Each number is 128 + 32 x the weight over the matrix's rms, rounded and kept within 0 to 255. Layers, rows and columns count from 0. Numbers have three digits each.

# layer 3 attention query, 96x96, rms 0.098, rows 34-95, columns 0-47
131153106093125156146112148142131179160087149120122196105110186153128122112153140150154137150102088149120125103150102158137102168126157112087165
115153194086151142155171190071134207093117210008161076176206136063057155194148084156148085129061076100187164113138068138175122110111135089143182
120119102151156125126119072147161079103158128156100162122130102158136112097130162102128100113154153127099123143145139099092139147118137109094124
144117096144123128121115093126128116133138107197103193123091114149134117069125177098118196101129159183072107120104123131100133139135142144116113
182100189143142134149145162128116141110132169115160113135138142126105124202151128138146112153108096087135150122130137123208175120109101099139106
108129144142132111126131119144139124110181125136175145105105123157111096134133130090135144109130130170086119135118122086131151103100113099119125
174108196091162114147157176116074164118159189092183105133191173097072101200119104165121105131092110133153126101131119138152168096100087112137130
156166121131106120128115129119137090157090163116110135111085118153133117043118123102115155075123164112095139133139122133105143154146139091075122
126165020178024151105153050149113084120089015200096212120068159153164174080092186094054114120181170095137106166177165161013127097141172168119181
138162143131100123129115141084100101123128147122149141155068109148120129083136184108128101098148107117147109180157120089076103151132166148143130
049104131092130141146132125179131088150074145131084190082110140138140103122110121130153095078144138149167135119142147120167143151083158107071176
109119128162146140102163072112168125098087178104210110127169144134109126120133161153119134091125143119148102081113078151200159091134151124103110
097091108116151135090124178120159149156111156109145134130119049130110126131103129120132125130064101134109115145144103161146129162131110100149104
116104154132079074137145159104119084145170106104162113127144083130152132154123112104148125106141098169110192148111109108160133155130150183093090
153114169142114111156201112136145125088083162113148090155176096091099170149100152151128147071126081086142113157128131116125142092118136171116119
141150151132119097142140119122144132118175150107179055109127135118120095116118132121103082151086095103078164129133083121157165105116109077159143
161149144095103181186130124099090091156086133122102165176119139144132154181146160146097135132128115113183098133065120112115099139108187148139149
128126112164180133178000142102095111152105110128129140105104144121149135124161102140084104111192140133110156114089107095144114168110122187131131
096081128133104138098148160158155085155148122145189160145124117108107128151122165107115087135087141117112112108107103103151112120146119180132102
131177141099098096166095155144102116129161126094164163138113064070123092117158153133172153118178089138102133091158111078126139090113097114083081
104146127137083109093075146171073148160102130132129144165100121123123155141145173131121137119131103161135097104100111044109097151116085133144107
089155126128119128100086165166134135129127125101132166118080129193145128116159162144116141179099154102096093186153131120116095187141123050068137
095190160090131135137137164097087152150140119129136056104130153110058123159158107124114179094179101110166139143100086045151126153156156209145097
058147120143113117096159154113147122161131094098161074093185092115098171142123156126136067174082132118202113124102136077110091109118132123138133
120087093169127130103143074145105164160099105156106188094137146116140186092131113080118092118119171104121144214092176134102100101111161200064136
143141076156171181139135068145161138118112114135134188151165146171119182075145141133082132129074133097075109158132110146131093105138122099171143
088125120172073148135081158153129146174164119136117107173124071112140101087144124176129052149078129129172093120172102113097103188096115109148126
085131130143086126132115166155137105120143122120083144203101155139149119139097162142141092067130166085128095166108120157119106141187124169142172
093064118214126184095098125110124099137174146110120131125146122139156158132159159095080118124130149120107103097114150146140089175132106156125146
172136114169102108146110105130106137134161139153186137152105112107125036094146149134115157093110139188104146107154160085107123138090105089168083
184113101152101107077177112076068130186138141164136173086135191140077135099121124104129150144075191147056095160098101118135133108054106117099157
145183151089149083126072160144117146049096095133175123133060120099145119125085126131119130113159118132159088108168123180136115109136132175192139
150091099138090160089184119111141126189118120142122127078138145185067116144141140099076154130127135139076079168098105130149124185055150091109114
111107176070162088115082150111138174044137108152154100214113125097155117154131109161119102102162108094148139065157143156138168118127148135182173
138133135068153109130166150145151187119140121145162160123154154118092126169121115176095143186144116127139128112134131125075110088130128125117172
114132181132186078144069158150122159012150112108128120177139108111166130158126078170111042130157119089151152076141140110112147075143116112205162
163141094166084109087100147111127099173125142124133145132098138145140143133108121111152160077105197112097138172147115091139125191137116109114132
150126070130120153162119121140094119181126152105109181087096142134123165086164201088099148167130170196125116152146127099144039178108125126122134
147091105093101141117131132171130154141136149147155081101111112104064136108145146124099116125116084089137139118124164124145171120143153191137126
123130203095122092142100178124139195093132093120122104143128139082095111182133127182198069128140055142163140086093097171100167103111133130149124
154146056135074165059144052142152064191154089152111167133101119125169145097096203091048172137097178142094094171116191066099107144140113130114156
093146093134141126121147123114079165112133131150160141079126172111065148141114127131138065157109112150148116110139104119140090107151169159154173
114076105132126136142133104134081120104094154092113106071094142124124157096144125127126106157123149109105106136083160167142119105136179144215223
134101139160160126140160139095150110131101152096139142117153116133134145123116112127207085090125091125119092134139037151163180148172137136115091
135081134121151134087149144128112102109135106108190091114140147110143158094082155117166106131146137083138148132141148136141161132137118129145132
144066165127164145124106137107201152115075139126103150076111063110170138115112118129217131142160114120141095115167078117198127167112127113087109
181085157113113099086093147125065141155094096118125088122105170095097121134161168127161136137103134142072200174141132129099158056113165157079061
150137129112088117175098144086072157130114137159117112124087147150093123121144140146142050135185172122160129151178078151106101089069145099126147
198123100127119142184104148100064138114113135166104146099112105132136101150148117162137140165132150197137165128156071131114090145061134126104107
112165131113103135156107140113073173145118145133058138158101125137117068139148109154098145122116154166106132143159112122104114138122160116075095
159100128180161121086159151149155099163126167092139139155160121137097099151083137122146154100143065131150083111126063168147177098162083099082030
114169129112086096125111103175124106142176122136171158120117114117124109160103168139103174150149093146151146099172142086119117097128083118147075
175132127091104154161087152167056121169148154146152125160107121156133092168182170124111155101137107169138092152172158080093111123117120076078043
102103127117128153120096134100145151079131131088080170141130120109212159121118156107149131146110154139107134070079134189148092164160149167163173
099136140118165161138136150044158159122098163083104160113148070124169140132127115107208111111092151145085096124137100158170115180119156157116128
118146127125092123100116133196116138128171109153156102129135147123127132113136120143108168164103088135150158133079186101093143134122143107166120
114187140120095085108116117118075134116164107151202123122171148153144146154129130098085133133195119123158159147169108135068092079076070125116142
096140130126098164140084127088121101069148098142138147168136102119218145099171144123139138134128151117156122153147152142136109102142165142195167
128101173195099129143143133179114131166097166107092092118113125074107120067184150117165142127119156146103125177124089119102136101140135140163071
144078172196149078131161119154117122171114138090123117130119152102079117117106097145191118104097120108135137176152085096164195125140164131133071
096113114093171115080146077093161103125107106130178149140162096129169150159084118106092076158121125145123111111166117141136117083093146162117173
139118160130133070160118143100071111114194091117116121167142136087088163088093122099129111121093142101144170108136138147063162100150121132179194
# layer 3 attention key, 96x96, rms 0.101, rows 34-95, columns 0-47
125097109138116146138130089190146106120069095182157171111100153179153086109124118102132162077197218148131081127110173109122122133133107162105124
150120221119176134162107196081081154137150216049153068139157143125109138151174028187177138128127088116133159102145096115154099139132112117139108
130129060144076099044152089146141067119140024169154181112082145103151128137066180070065115123147173097117142200130188125097155148172144141135127
096125083117130118074144078148136142143101067135133147117094105126138113118098149121110134129131154113157100129109137100122125124125138158135144
128137158143167123185130187083099139104155168070147070140164105105113147130170094172142104164106080131156128125097078123131114135132148160137118
119136054155087064062147115152122036118125063161126178131115147072188130080077173119105071084175122080100089170139156138107167100169094162157104
145126198130170110180084141107120167112134180093113100130143116117136112125163107147144122121102106145138140122116096108141139133153103139107125
109168047184049099048164021167156072164137000191085193136078131116164138089073177062080143079159163095112103196101193128095149151122166159112162
162101153138131122159105135104115131146139175116108126121138141117148108172149113145178109105121115151135134146096132112150127130122113137108113
159095255148191155255131255050087255110131217023133056149176126152100144201216000233158129148125128118181137035130063138200108139134118046111135
094142178114165075124097113113118136106126123100134108154152090133094121201129094181170180170124079114097156090093142094140098108114127121133123
117100103151153139101159108155108063157192070159097155148108095133145145104081190109117110132125115157129140133076122105098136152153099157098134
152119084110094150099125102167152058109076075123159145131138136166132154110113177143149109134145145122171132106138134149125130113176158126118158
148114140170131166168096183096148142090145136120096084118110099128170155144105178175112162142162148094155053133074117145110131119138142083139132
109085110197161155127056117142132086137115087155109076109087073143139163103112103095082129105139177133109111165069158114060142125129111118109160
120162092184111133154132166114102143138119064160104110098087132132146116071085148133114177104170134113137087134108124173075160157136098139089147
117064170178127148156105159110152125109128145144164130148138133130101137088151121120129151131101167114099129116133136109106115146124093087107107
192154139167032135108161135135091128117137118133119182135137099158142157110169166105130112175095105099127101083133159105113111104127149097127113
140170135081095132125094128134098136132141115156090096132103106112159127053126148118109110148165160127157124138112160103126136145131108111086106
102126127162118135091144138127113196119126126134125121117092160160146137181119128162118120125153126128158100167098149109114137121144119148112156
087160130096129152134146160108126117099098147091092140117121142122120126131186118180129150130113141098141136123155169141144113103172143169115094
143155141082188137163146130085110185106101162158130134166151147086082124108150123142186097109135116120149116054158111153179123144127180154122138
119135077172118122084158123161148147132047106189104190141123075122140109077158132122108105123139170117092125133132106111088153133091110078078156
092135094131110153113077122150163068153116117177144164117035099185156107102075136129119132097165146108094165158146150132094132119123103101129087
126167149132175150131115182099128144126158220085123101150147119121110097156152070192171110130114090127148151117148087108163082157096142121151125
152135179101124107115165141079076078124125185125116166138193122101120101118090133108170131139101079142150168084146125108163122125134152144091149
116094167095079103165091143118103152081094167145151129106084145152111152132150097103122145130157128105195171096163140115100119079143115079152161
141092122065170152188144099129092173134135154102133131079156101138119141153115112139124143131146182144160130119094169113156121093088138157116085
169160111070095106182144140101118122132174108148167157170133073132141174078112140139130142146084122073168129120121106118152134122151154107129073
102149147139074089144134196077123143098106131110116110136142154093165178203143122138129094145117143140173140141165126066135120091121132143152144
085159101105119122110124094114158127083121117115100127142082141068128148121101133102174126151158118140106049141077185155164115134188198255192113
160089110062060126109135087085117086159146132148133150119147115148134077104131146117155054097094159151136140126141093070118107079108127160138142
109168133108105107120126120121158156132118109108138116127083141119157138082111144076145078115114145138155137144089136155127103086181149187125127
125126154108150158136154183128108131144131124124082146131157117195111100088191150192082144097092114123130201103167118104125153168071068037125124
154114151111149162145119123109127123174153140112178112131143080220118145088178147120125132077071138153105174139099100143131126117071053078131084
160135162171156136150152176105117155129142161125146127147158118132123125152167114167136166118092106096126143129165099128129137124130069038104121
125130127130105087110139119226180115097128039143129118129082124078134138070079126062165095146170186092149071143107183119141144166146184129139142
125102169145106161129079126185124100145135120155137122111096120163148141132149131122138099107121134119123121121127140159138127133116121164115121
127076160152100182165163167078076154163126185106044129142204123175135117156171094238116145169098083141082195132148099128156136148106071088101136
131139086127156133133160164109104164131122168111128120132177126116089092128142097177134147142099127146148101171088144145148120110100136107112119
121111150135132106122140108189119078147163085160126149145107128182117163134129131120089134141120106114151128094147107173134132121106088107108154
128123225122192101194118211054056174151178255052140081170163053163135137182195141233140113149056053116144153098108057164134100133139013085075061
064180112142136161090106160055116110130170179116074124166160117161192118141098159168113118155125087127107135145121060141120085139126077169135160
196112096164139125109081086157109161147107168111165138082143131084117125160127071126155132114146105103093122121065159136136117107173174093112108
138117143171127098096154147137141110175170123136123170096132109153128097155140136155184092121158138104107156110100130141154136088104121095147096
168118093130139101135089139180104127152121136128144150106145122113084119149115099152118149083153103166094101063091152157173149119133196123101142
141097056124134102119186177102090127143129100146115089115132111110117100084122165092156147114113155115159129161074161109123112108128136162119102
174150103106118108125104182100103153123101200170181069140071132112112089111131160137094148120110101137189094149161101161097088124114147178144114
137178105110145128153149157081139144143146135144115129152111142141081118111155145108063139116131116173175099137117133119139133144149144211081127
144159135093118138116155114148121175090070147161160106130118167111083113121137093110064170113077144134181132119155158097101103151110139179108132
162106118197117099113088080192131127131125129154115122093168092060115173127134087132143120116166178112094106111068212123117165156172152051094126
093087146156122140151144097132134110115175110118116171108138141149132128116136150139114110099114128094162113084143157099120163114145078102129080
128175093135114133178177122150068163139120118177073114157132177121108135126139132150065138124128146155139085119126163083071107115121124157131132
139155092118167113106117135106137130116132099063176206172077144155134143142117142127147168097163117212119144124149104161139126166070121160147153
180138089140132144130075106143141144155087133098143129135143137106137138145122064104165155110124147148149158103120155147148088117152182174126116
093121173100136168153191142120122124105188108166079159161128119161165116161129142133127113162105144102109118134167138154137169150100092136119174
126135136152114112130104129076140108124165086143149087108101156132143120088139145108119069115129134116193150123129123088086167104129075144175053
112139117138161144141094162113127138101110111119152157133063179177165118112100149147143118113111135162099155132189126143142143110063134144194148
110104067115149139151142135118083131120077167144122098134213111128124153149136160112096139137131111105141100141096128114117093116171125164112135
157072086140122098099140126179099144121099182102131067070161097114125138145132122150142136124118134112122103133097183130148112092168159104105149
119131137158113115140080135157135106159119132107156120126103124144140117157101114117144129087171148134106162108101157140145167095137105104134078
094104099112107093061113104123136126123109154103154078098130158132161103105109161094150098158088157122163102155074135121134124096096124108172100
# layer 3 attention value, 96x96, rms 0.0894, rows 32-95, columns 0-47
147105155123125076086191130149143167074148152143126151195132118152111132178144152181120118120094145121094059164153098125078127067200083117079158
196117113099126168162179129123087122065138144157123151200156160176141109170163143118120129104104097166177067124147142070109107221126115146175092
107137100116138173176113129143065140082143162084091152166139124134166166125186144154071103170089122193034082214147114166097053164124110091146191
142051136148104137102103058149125116156122107132142171168126122097146116143097093115184073081177108110184195086146127167175169150169167117098127
132125099056146164147200154155199118121119135115159107069133146131081083156137111110128159065191095183143070137157156139166141091094182152140161
084162146104108075090096173132099150084136120149084081109106154202161116123126120138115148227060186062147189131095129175109114104082169202089146
127145131126155139179120119128093139150149111157128097097113122121096130160167075096106115131218166114134164082121184062134141156087174111131112
152083154129140098051177095129184076120082142124181178104089116095093106150082120144197193136107081169129113095124112131207196091152089144096059
145105128100136152111146139179128165240077131169185122111135037170158128107102173117162154120157086125131141066112096163200094185123111117121125
104065092124112120112127135131135081103138100145154154163127103116128052092120126140135071108126098107155118135161116187171202119132096147120149
125053072116133197130151134155183148141122151130170139136091108130136067102145132085148186195060101142102104167086075156181101149144077151057134
068060098079125111115157147102203151145068120113155109146121138122162202105153148150158084112109105135110084174130115155170163101153226140173179
123144145179134129070205162172197092119086123143137093103118163091084106127147128157148149107147074110151137182136159188124192062159124128098121
181106121113135093141175140180157105122061116152205151153167079067088114140089094098119119025105091138204066168224155082102131141140130094138119
163098129115152114092110112155157155126058129143114099079109130114098122180165097121112118056170150118132183123175149145103193134050100177065180
095113160122149071119080116102160126154142127144204093127173113115148157124094112132171104128086098103111174157105128085164159075207142152068119
209117123138160106102140112125184075122087119104171079073178076124096163127164106081134137174205130061136165158053150109134075090140150132072024
146092133178146100131099180130148129112179161138116087131106108159109159082130093197138088134060176118121112134135181138090165133152151142087109
113099134194126184136132103098150116125109148116175199043102125101143142159082131113153174160115057160133230077124057117226116069124141197083120
107170136103127028097106164092155135199141094144173092140186095082076137128135113146129098114137108187144100156157144043095147085117167164085068
162056110189122107123170184194157174091187149155098113053089134116159132164124062173143122137124148061138107141138180219157218135121149064069178
183077128129078163111144105142212120092072137148162118094065100162128025104125148113164191092119075135161129116171107157137160104139092149116109
176133135101110101113159088127132099180164162144203143112098092098117112181099138149132085120131111167251123104111159189088110175098086119091071
102078108172155159161143124129177113104058127140177149102153109149104166123116150096142102128071186036128130143110125092154104157183098132052125
184146151169132136120090102091116107104151090144153147174118147138095136172129139068148089072142134211129105159157105107086111159161028141106068
146127115109106106169120157158102172133083114152128157113085162125111109111154104140089168055189178176090075151156182118126158159039103116165073
163153150195101121129105121135112131063052146132143166171100148182107118216138153198133144083120152043098142112144087129124144075157045150063109
127078142089122140116163102159207091092165115135057131088132143161146070137140112121174099088149120116132098120105158169159124125140159087178144
126101134133100166165115094145144142096096164131128144206139177156136130063154178105116126081149143148105101152117098094118101152143129167157100
079117149143117194088163094122081127142154161120000095168101075166178185157124121127106124203106157136037095117159098079113157125126102121138194
131046142114118119095169093174150105162125146099055113125108090075118219117136114139126159127087082255093076119164119097111145107181210142113109
143157125116123104151084097063089103159173141110148135067136181104098079170096087085147146145204140106087103138090119093177123122098176116074156
128114126114148095099147092120159114126125141139169101144170115134113141139114132104097134132149145117095122152108126130120127119091163116189127
141111130138149152129112140112168127129127124138129132059123172100147136126147094037137097126171121135159112122104154145130113142082155177115095
095148111171142131104077130112139121133138126129107106164152090086118148147113124153112119134169131156085068149106167167100112110176151144128122
153124139154160173124065114138148159140080138089114122101136072174133163139124115107134160110119133153131132145138116103123127085127144158080117
131107091116152099116114128117127146120136155151153143085145106086144166066151119086145084165154154130091105106096154164112119156167172142165158
116146144116151142108150118127089153094105141146124118078135135093150127130138146159150179117139102149095094150124130128141130068165166201072165
166094147149114161128070106134078100126154137151145107128152110140144099134166123111117162081115145151128145113143122178153073067091103122161150
087093114144121182123119104102113095162139162121139146146164081149128154107140152152138175147121112117133106145164124175148135043102105123128144
153173130096085140104100138106084158168074105110141106110109173119145101159105102121138123125186146108161172117141144140137133097139106163145153
114123106122115154099098121173124156150151121123118123148112088176091071130186103163101167129132133133099054125144117180095122100119138121066101
147124135135095147155089131123086112106107166126152170091127112150106184129102133097140160064145082150153112105069139135106119103134112104140150
073135109161138136116108107105176155115162139129148131162126128105085191104104090185142112149127137189121054153043114057077127117124112124074119
140123140143129106143166143119090133113150126110097187184124101145111132178097151174088132133121141149128128140167105095093138177127077101075101
171097129080138129133160122104104134108174123154077137066122103165142048108150138093109108167093157059143127147170094098167125151117165117111191
095104142136140085147114111143103107126100107139116130147179113131114158110109138079147107086126102153150142113108116139175107080115139084122133
107142117147147162132103140119143116108149122098122113143105121101140177116117106115137149191082148133061134124119168084127139109156190107103112
077061137130135170124144122114124100161137135095149142110163063162100121157151142102108193083113103169085111163135096098131113128091087101100079
149159141098164171103063145161140110106084133148116085077127148161135141131123122111143141135121154116131157141111159093120108124132176092164196
144225122104142095142099142124170092100101155126114138149129157129122162141085154142112119124144095148167088143110104103129128101110175124157122
132114136083151110121126147110109143117097129124087115162138103115123054160130145159100137127145101136145148140182116170126137147150151138100160
160087086139148131095138124153155147148160113115105112104135087099125140101126112115102113147151131131118131130102143107094101155113131151052124
158143112118119144129089130093144133150137163126134176125092113091162170095118113115158081174115145131160089136104150130117100108153155133134114
080103138101158125120151150152172128176193142127101139112120139100131136145146123107136114175162096122149076161126155168153125158122105176119057
105094117099120095133148142134108119096159138121101116126116111111174120146164150140149102165158106155133182163153147182133099113185112165149153
096181120129110110121102112159155104098099150135124147187186119143143160106129143167112111111100094149179127109158090141130137103095120152109142
092109113126165117139134155103129132149121143121135157145115114139117192120082170154129108085132122180133147118126130119117134116133118105146095
169110126133088143118142128099084121134144099110088145141124138120158159094125108140137127123108151134195098127133164085150151170141150108098137
105082126167080152152135124137108100131109155163121130093122137105155083149162164117142152125118125120137170103137127101129172109124106143107154
137142117134123186114148110111116105119138166109127096133072111093098163136153114130134118166112171142122099139077171099104131117137104154124113
145145105162129162151200123126126125104108153133156119123081125150105099106158136104132159065178122100153149118126120128155167107137042150126142
142129108142147161121167139151108158182054128111149149183092129129095151153119108153163167114156146122143141136103164139124134161166116127136110
058122129148119144133119133144194104113132114119143122148158096095149156109147120138124116157123101161101148133169122158120113110207074111060101
# layer 3 attention output (transposed), 96x96, rms 0.0819, rows 32-95, columns 0-47
085104084119137103085091177138161147160131129107120145206193157184112182110218071169187146187059143050091137167077100094127104139163183134135124
087142129105110149121121144126121169086136109008094155152170145135120090192084164111088038147132126148137123163181092115102073157087078140145090
034107127083148123123105104145135144098132123053097140147172161118163156193062146131108109175063114147097162164126049087089065162132111118140143
210079151188136098130137069143088089126094141174161140105073114198117097131093125143121119124221124125143082098126220141117207064120112186144063
134128170157105185167130139112134090138134140141147119118128137141104099166123145114097161168135118077156077032167128136188164143078158151095134
072175101088164124076116193083128134102147151167076162164196149101181150088174069143119199140064158171120183167107149168215077129143129069111176
185155080110164144149078072097097114077115110081131051096060134126166081138106189158094082163165165123165119156138147162152118122125105152118176
175089180154084154109204097117121129183132146204169173154118128124071092124170082113124168097162126151147077078143143106171219121141143137115078
077105190155079133193188123106112144116142171244198176119120074123088028201117125125074132092202118185146116084143106107160168126125080106151135
128074146177108155174138169158171112136146120168162159101149145190088115089092122099159168113136141100130069122159212173106180106130116126088116
026135175078089185142162129158106116140169152232172159103138096111110116170098134066103202143101117194136098141116104069164131156110105136101072
080098098141122129160145139131161068148077165176125147139091087141159178124110134114140150143055089105137071114083131125244166140081198176123103
150119082181122169097157156143169088188129099150088129113209110148109141069177106141163171163105125128137102138081132132157174105122195175127116
132081145204148121164159140140173127142095153113147078130190114140081140059179076087175119136139140060121072124180185109084185149134131166130125
117159103152132151117109112088151104065188117157175068126141194111174108147126155139086133221137140109143122057125202155177185082091107092096123
150119113144113107146142118141147111174099159204165077122125103105134141053149043115167163084132133089111095140115162141203215082140124139123090
166116108120194134196149127129119125147104074248112092079096083123112152023141116129159131152151125147165138157095123131116176123163138122151135
135159052130116116081115126157168163181111137131084105143150107165160129088196026117142132155086208129117126177140099153170122134162124128124178
157102197149154131153119051136089128156089129152146170071039112079148057126138156168166133086154081158160148076115111099204165076130129169152076
186128081133092105156115174141158092168126109205135032148076117094136179089221054045161106115145124057128116165128152125166146134150127148088140
098156126128136158061117121122187144156148151168093164142216127162129075122160078125095200172097229164150081131145103163226128155151124091170237
160093170173085136168146159150114135143132119121155150056138108152052078101148207122127169151175115162167086079166177129049204096103121197094044
195135155153149152126190130133079164138115126144167156154111118198067084153180050127118108145195184116123105122179182114014193129123083133142091
085144114126062145141130045164090163105114201139209096124163125071123187122126111123102174129077171102098119085157164082241167104103086141093060
192126166133134089129122081144111123119138111019147075169189158080100188104173140113163084043137115113128129163144222148037157157136041134098087
151130122117142093153108173101121104079122131019101070146105139108160146112142238128129118140132139110113118120129180159078140125135151134092184
159152091127091111080102133148092125094151106011123161146233165197121163129173220184075123134106162145119126158041123087133145111134167142132113
095102188142147152154124140092199159144136100174110208121163091190103078131084130140115120129138149135148085104187136170153139141136132076132163
092146137108074100162122151126088113092129100071102137152131120153101147191076212115136089119090100120102142132145129113101098155105120194121092
088102079100122110081109034144091139149170139170125111130176103150118201188011153128092096163088085124120159157066090084106041156182122096136084
170016155141147121141143081157094101196121141182107061149189067110099209107116152086158092147107033115165100148103109059088137147092208179126060
173150130071149104169068085104098075162135102153162080098078124071135116116150123146164149088141145120156110098118173177157130141185103133109190
153186149122159115102137130097113171098104088176135190090146160090093111146098087164108129162100109142154168133122155115132123135112150122141135
109108165106178162110119092111103154130113105131082128146143108105170146136086102195091126167099101096102110155161137117191076143118186129129147
145153180139096101060113136124130156146138090178148157103098202124131167175108079172123128151191108123150157151092100141160142132099110159136133
117073120140133140138124094135098162134134124105142119119032111119183103137127156164099089171155111136052110169146140139090096107172167148133137
080133168134094106085126114148123157144140080180116168171138168111165152195130102146135130128141118130138152155109138159192109129097109163102141
118077164154110167065101118138068138121174085130107135131081176137155175154167149137119121141163092082127122151160105126118087134154147159141135
121094097148154119160166136143145120124119160160174100052119025131111117129146120198132100152196134166143100130158150106109143109146128089137114
150101119164164103128171161163117150102135129094141096086082117153138148113142149153137090137184117139117130139141086099089140127152150122141112
140117125124127140110114090105171084167120122147102161113155131108122124136141109113128147106052140150128144093098166145121129091107150116121128
132086179142152105150146131116116150149150161102154053099144108149158180105101141151127098174190126137114053130154146144095141203153121136129112
113182116124178148096089122141146093139114107143105110108175143099130064153100145134107135139074112164141184133127124122137095129107162122166140
144166140097121120108071089092148135149114158141133093159079155108189175133079099060132114133186105081139119169083105153134123171102093164141117
142140099119139149104154157121125120128133106086128133090140193110102110111078140114150154146130126118127143085088112110106128138097122163126131
104106135144161133172163150120113133086118154081125175169156081121060139110089174092137154108047085140147122135155155097152130106131096117098117
164165120129172097142112150118135119112099140151146139117164108124126091143104116161099120126106112122124168122165156113113150111105176126129144
114143159128092135106093122135135142148165102131137105190113166111164147142149098111122108125159127092115120153133105155124109120152092119122132
178142105135136128168187141097118170114165092155162089098116104144115092118103160176116101179183097132113120146127086104074140092104100065104137
068139187127122125119103098132094151146146102196129193162121154110111096179147148148105148126084101129141143169110137152161096079165101098107117
139179115115118120123071124105155105142098152150132140080077122075131119141097090114118093135068105102107180141110073128122114125139172149137119
141080160132109166105124140114133108129145102135147170081078122137092152123126107122148159130132131073093141121138096121119147093127121109096119
084097168109177136082146118103102174136172076137117137155173230097156124153071090137137131186150104139131113131109179145144090148114122181123137
086104145118083132093131127158110151142138109142124165145090164141176168153170156152107110130133102093099120148102075119133111141151123155147159
166134171148093106120145150085146178139129128156102098084141131192152163081109114209126088131156098120108077080168077109116151110156155122109117
112106115165127144110153176154146102112139123150126147068098076169118171132166109144151116077160152098110133082132121134196120104127122140127138
147136080150151106156086140128180114108100153136169108059110112103121110130131089133118121127143120139111173119143121124135127139140141136134097
146153132126095120120127149098090113148148117135153113120108183132130128123154120126101135142131175095112147119117115136075162118122173139125153
101116099111094148117130135166158122125160154103096146186144122120098106090132206071113147100120137131135127119113112115131134155140097115134155
154142088144155135111133153169065123083180110081119122147116131156127154108206189142112092122147172121152124121132135132121110146141114131132156
127127131141124125080110118135074156133132099137126148151093138144148190134150159128110098137145136109147107181094120142142105173127095112143148
135145134107186157146126134125168092121124130087103106099182081157093120116131161103113123122109124141174137063108142122115141144124118091129116
121104129107067144115131108131142134179177087172120130109108138166174122128142147126123136127147140120094129103059100142079122160151116098146127
146119147159122098166111144133117144110117090095149121127094156164157163152125122178136090127199140106091148130111071151158114071107118201129124
# layer 3 MLP up, 384x96, rms 0.118, rows 0-14, columns 0-47
166123139104109170160177154123141128092201123089121077093085111151134126101167108174153047128077149203200130067167129134184147175078096137099123
106185113134165143113104119115117124105168123093122082146199152152103103176140147144113101122120118186176114114132050128149095135134098131133110
109132178134131121154125177092084162133154139060115138157129116094145202182167135109130043098065128138116170139119141134121029087192146076106078
072193126081126124149116159128085168065138118090094157121124135138155109129155117136138124139140166145089142109167119187163107142132139205128119
115150130170129153118143134062097097103154178098110138100148123097130122178131137213144070198117079090137143112096077092147130115124075157126081
121084202185165170100144135146126158123152186141162103072126168072107186182171092084131017132163159063119115102154125120151170097117166157213161
126096165080163100165044144101102159143161168141168161191100138137116148121187099151126078091176084185086106154213160098146078095100123084155079
149100143182133145134113128145111098096149183142194147115144111107081116100114116200151159152098084153076175152117137146129133116150140124180106
077123145141128111094089167134156158155165108140088138105168108183093178184141170168126140144140092118094140105198121121138120172053155132103057
101089172139110134145129147135132129135166112146170154173136145086111125160149104128162105096144106166126085123150009066185080149094106108152161
135194148091196144119142169149145170186089143107115136165131111119037094097139068196135122135157099086129095096167123136125140119135176096101194
114073154129164192117140139080157130096080162136106006219123146158109064204148130164098184171100114081108119155091100105101179152133148124113168
042101131120098071179132182171147126113127136127143185153153149118104175176144125125193151096132137141081086104130082125194127125072109163155169
132145136112183141111121078147159163122135139072154123108179151147149139191123150156109139205114091173180154055156099109217127117055155112172143
126126147129115122120127147122066219151107130078100169166155120134111169140148032100154117132143066127119117121141101107126150140125157113094169
# layer 3 MLP down (transposed), 384x96, rms 0.099, rows 0-14, columns 0-47
183168107165167169108098113150203122071163140087145136091099181202096096128067138121163104099078125213125115090133165165106123095103091149084121
141102152127128126123108185106147092169136145162111124130137136121111169104186085069097127085135159092129161072167164115145116120080113118128121
128137167078070086134109189122136058124127074110149121154113150167194107052147205114043098113111128117088161094141115124085070140093085108094129
108091154115136189089145075139188149162149120166124122144120124081166115086103132160184142124156111101139106118142126146131171135218159101131111
076103113134115151140079119144129148140121121076150144159165070113174148151064155133136112101146139138109143165115185098165124134147142123111121
091112103155116121064128144132122158129095108172105168185100102097094189123175154153098125043104079083132097073197105120101129112178067111134085
072147107106155107109105163065119180105141144106143190198101137190044143137156140133100168149147141099130188178154105099140114142078082100104098
145170156143107174143156106193103093202104137120150121133139142150142144190111088145163088097152140140129139106128177136166176140157098085134117
141109105133119107133093158090125154092122135071068147162111158209055148095126133177175141096157117028085166152194145071124104163136148114141135
138120128145055118128150125124105130121145075174130092142093122177114144103115183176074065061114106065158142204045210065109047129144148179146154
089150120122136106159179131128102162125088096070111161132099089106179120136131079113125163161142105161087126165065112102150128151107093119118126
098149118078180116138120123072127177140117102111154134160082146117016120093154132144139122118162075123143133192081150132124094114046162182153146
109066098103140129128205109172176064163107142173151149079170121120067104123085133141097115122115172107107127148027107145116101122113144147095125
148133128125091143127140102169134120128107090116156173083123127114149100119144135117004161091088119175133115128085148151098081110142115138138115
150177188122169137155172154118132153085122150073132152115149145110157097114108122075175160119155116133053140106107143110169063143067121154068143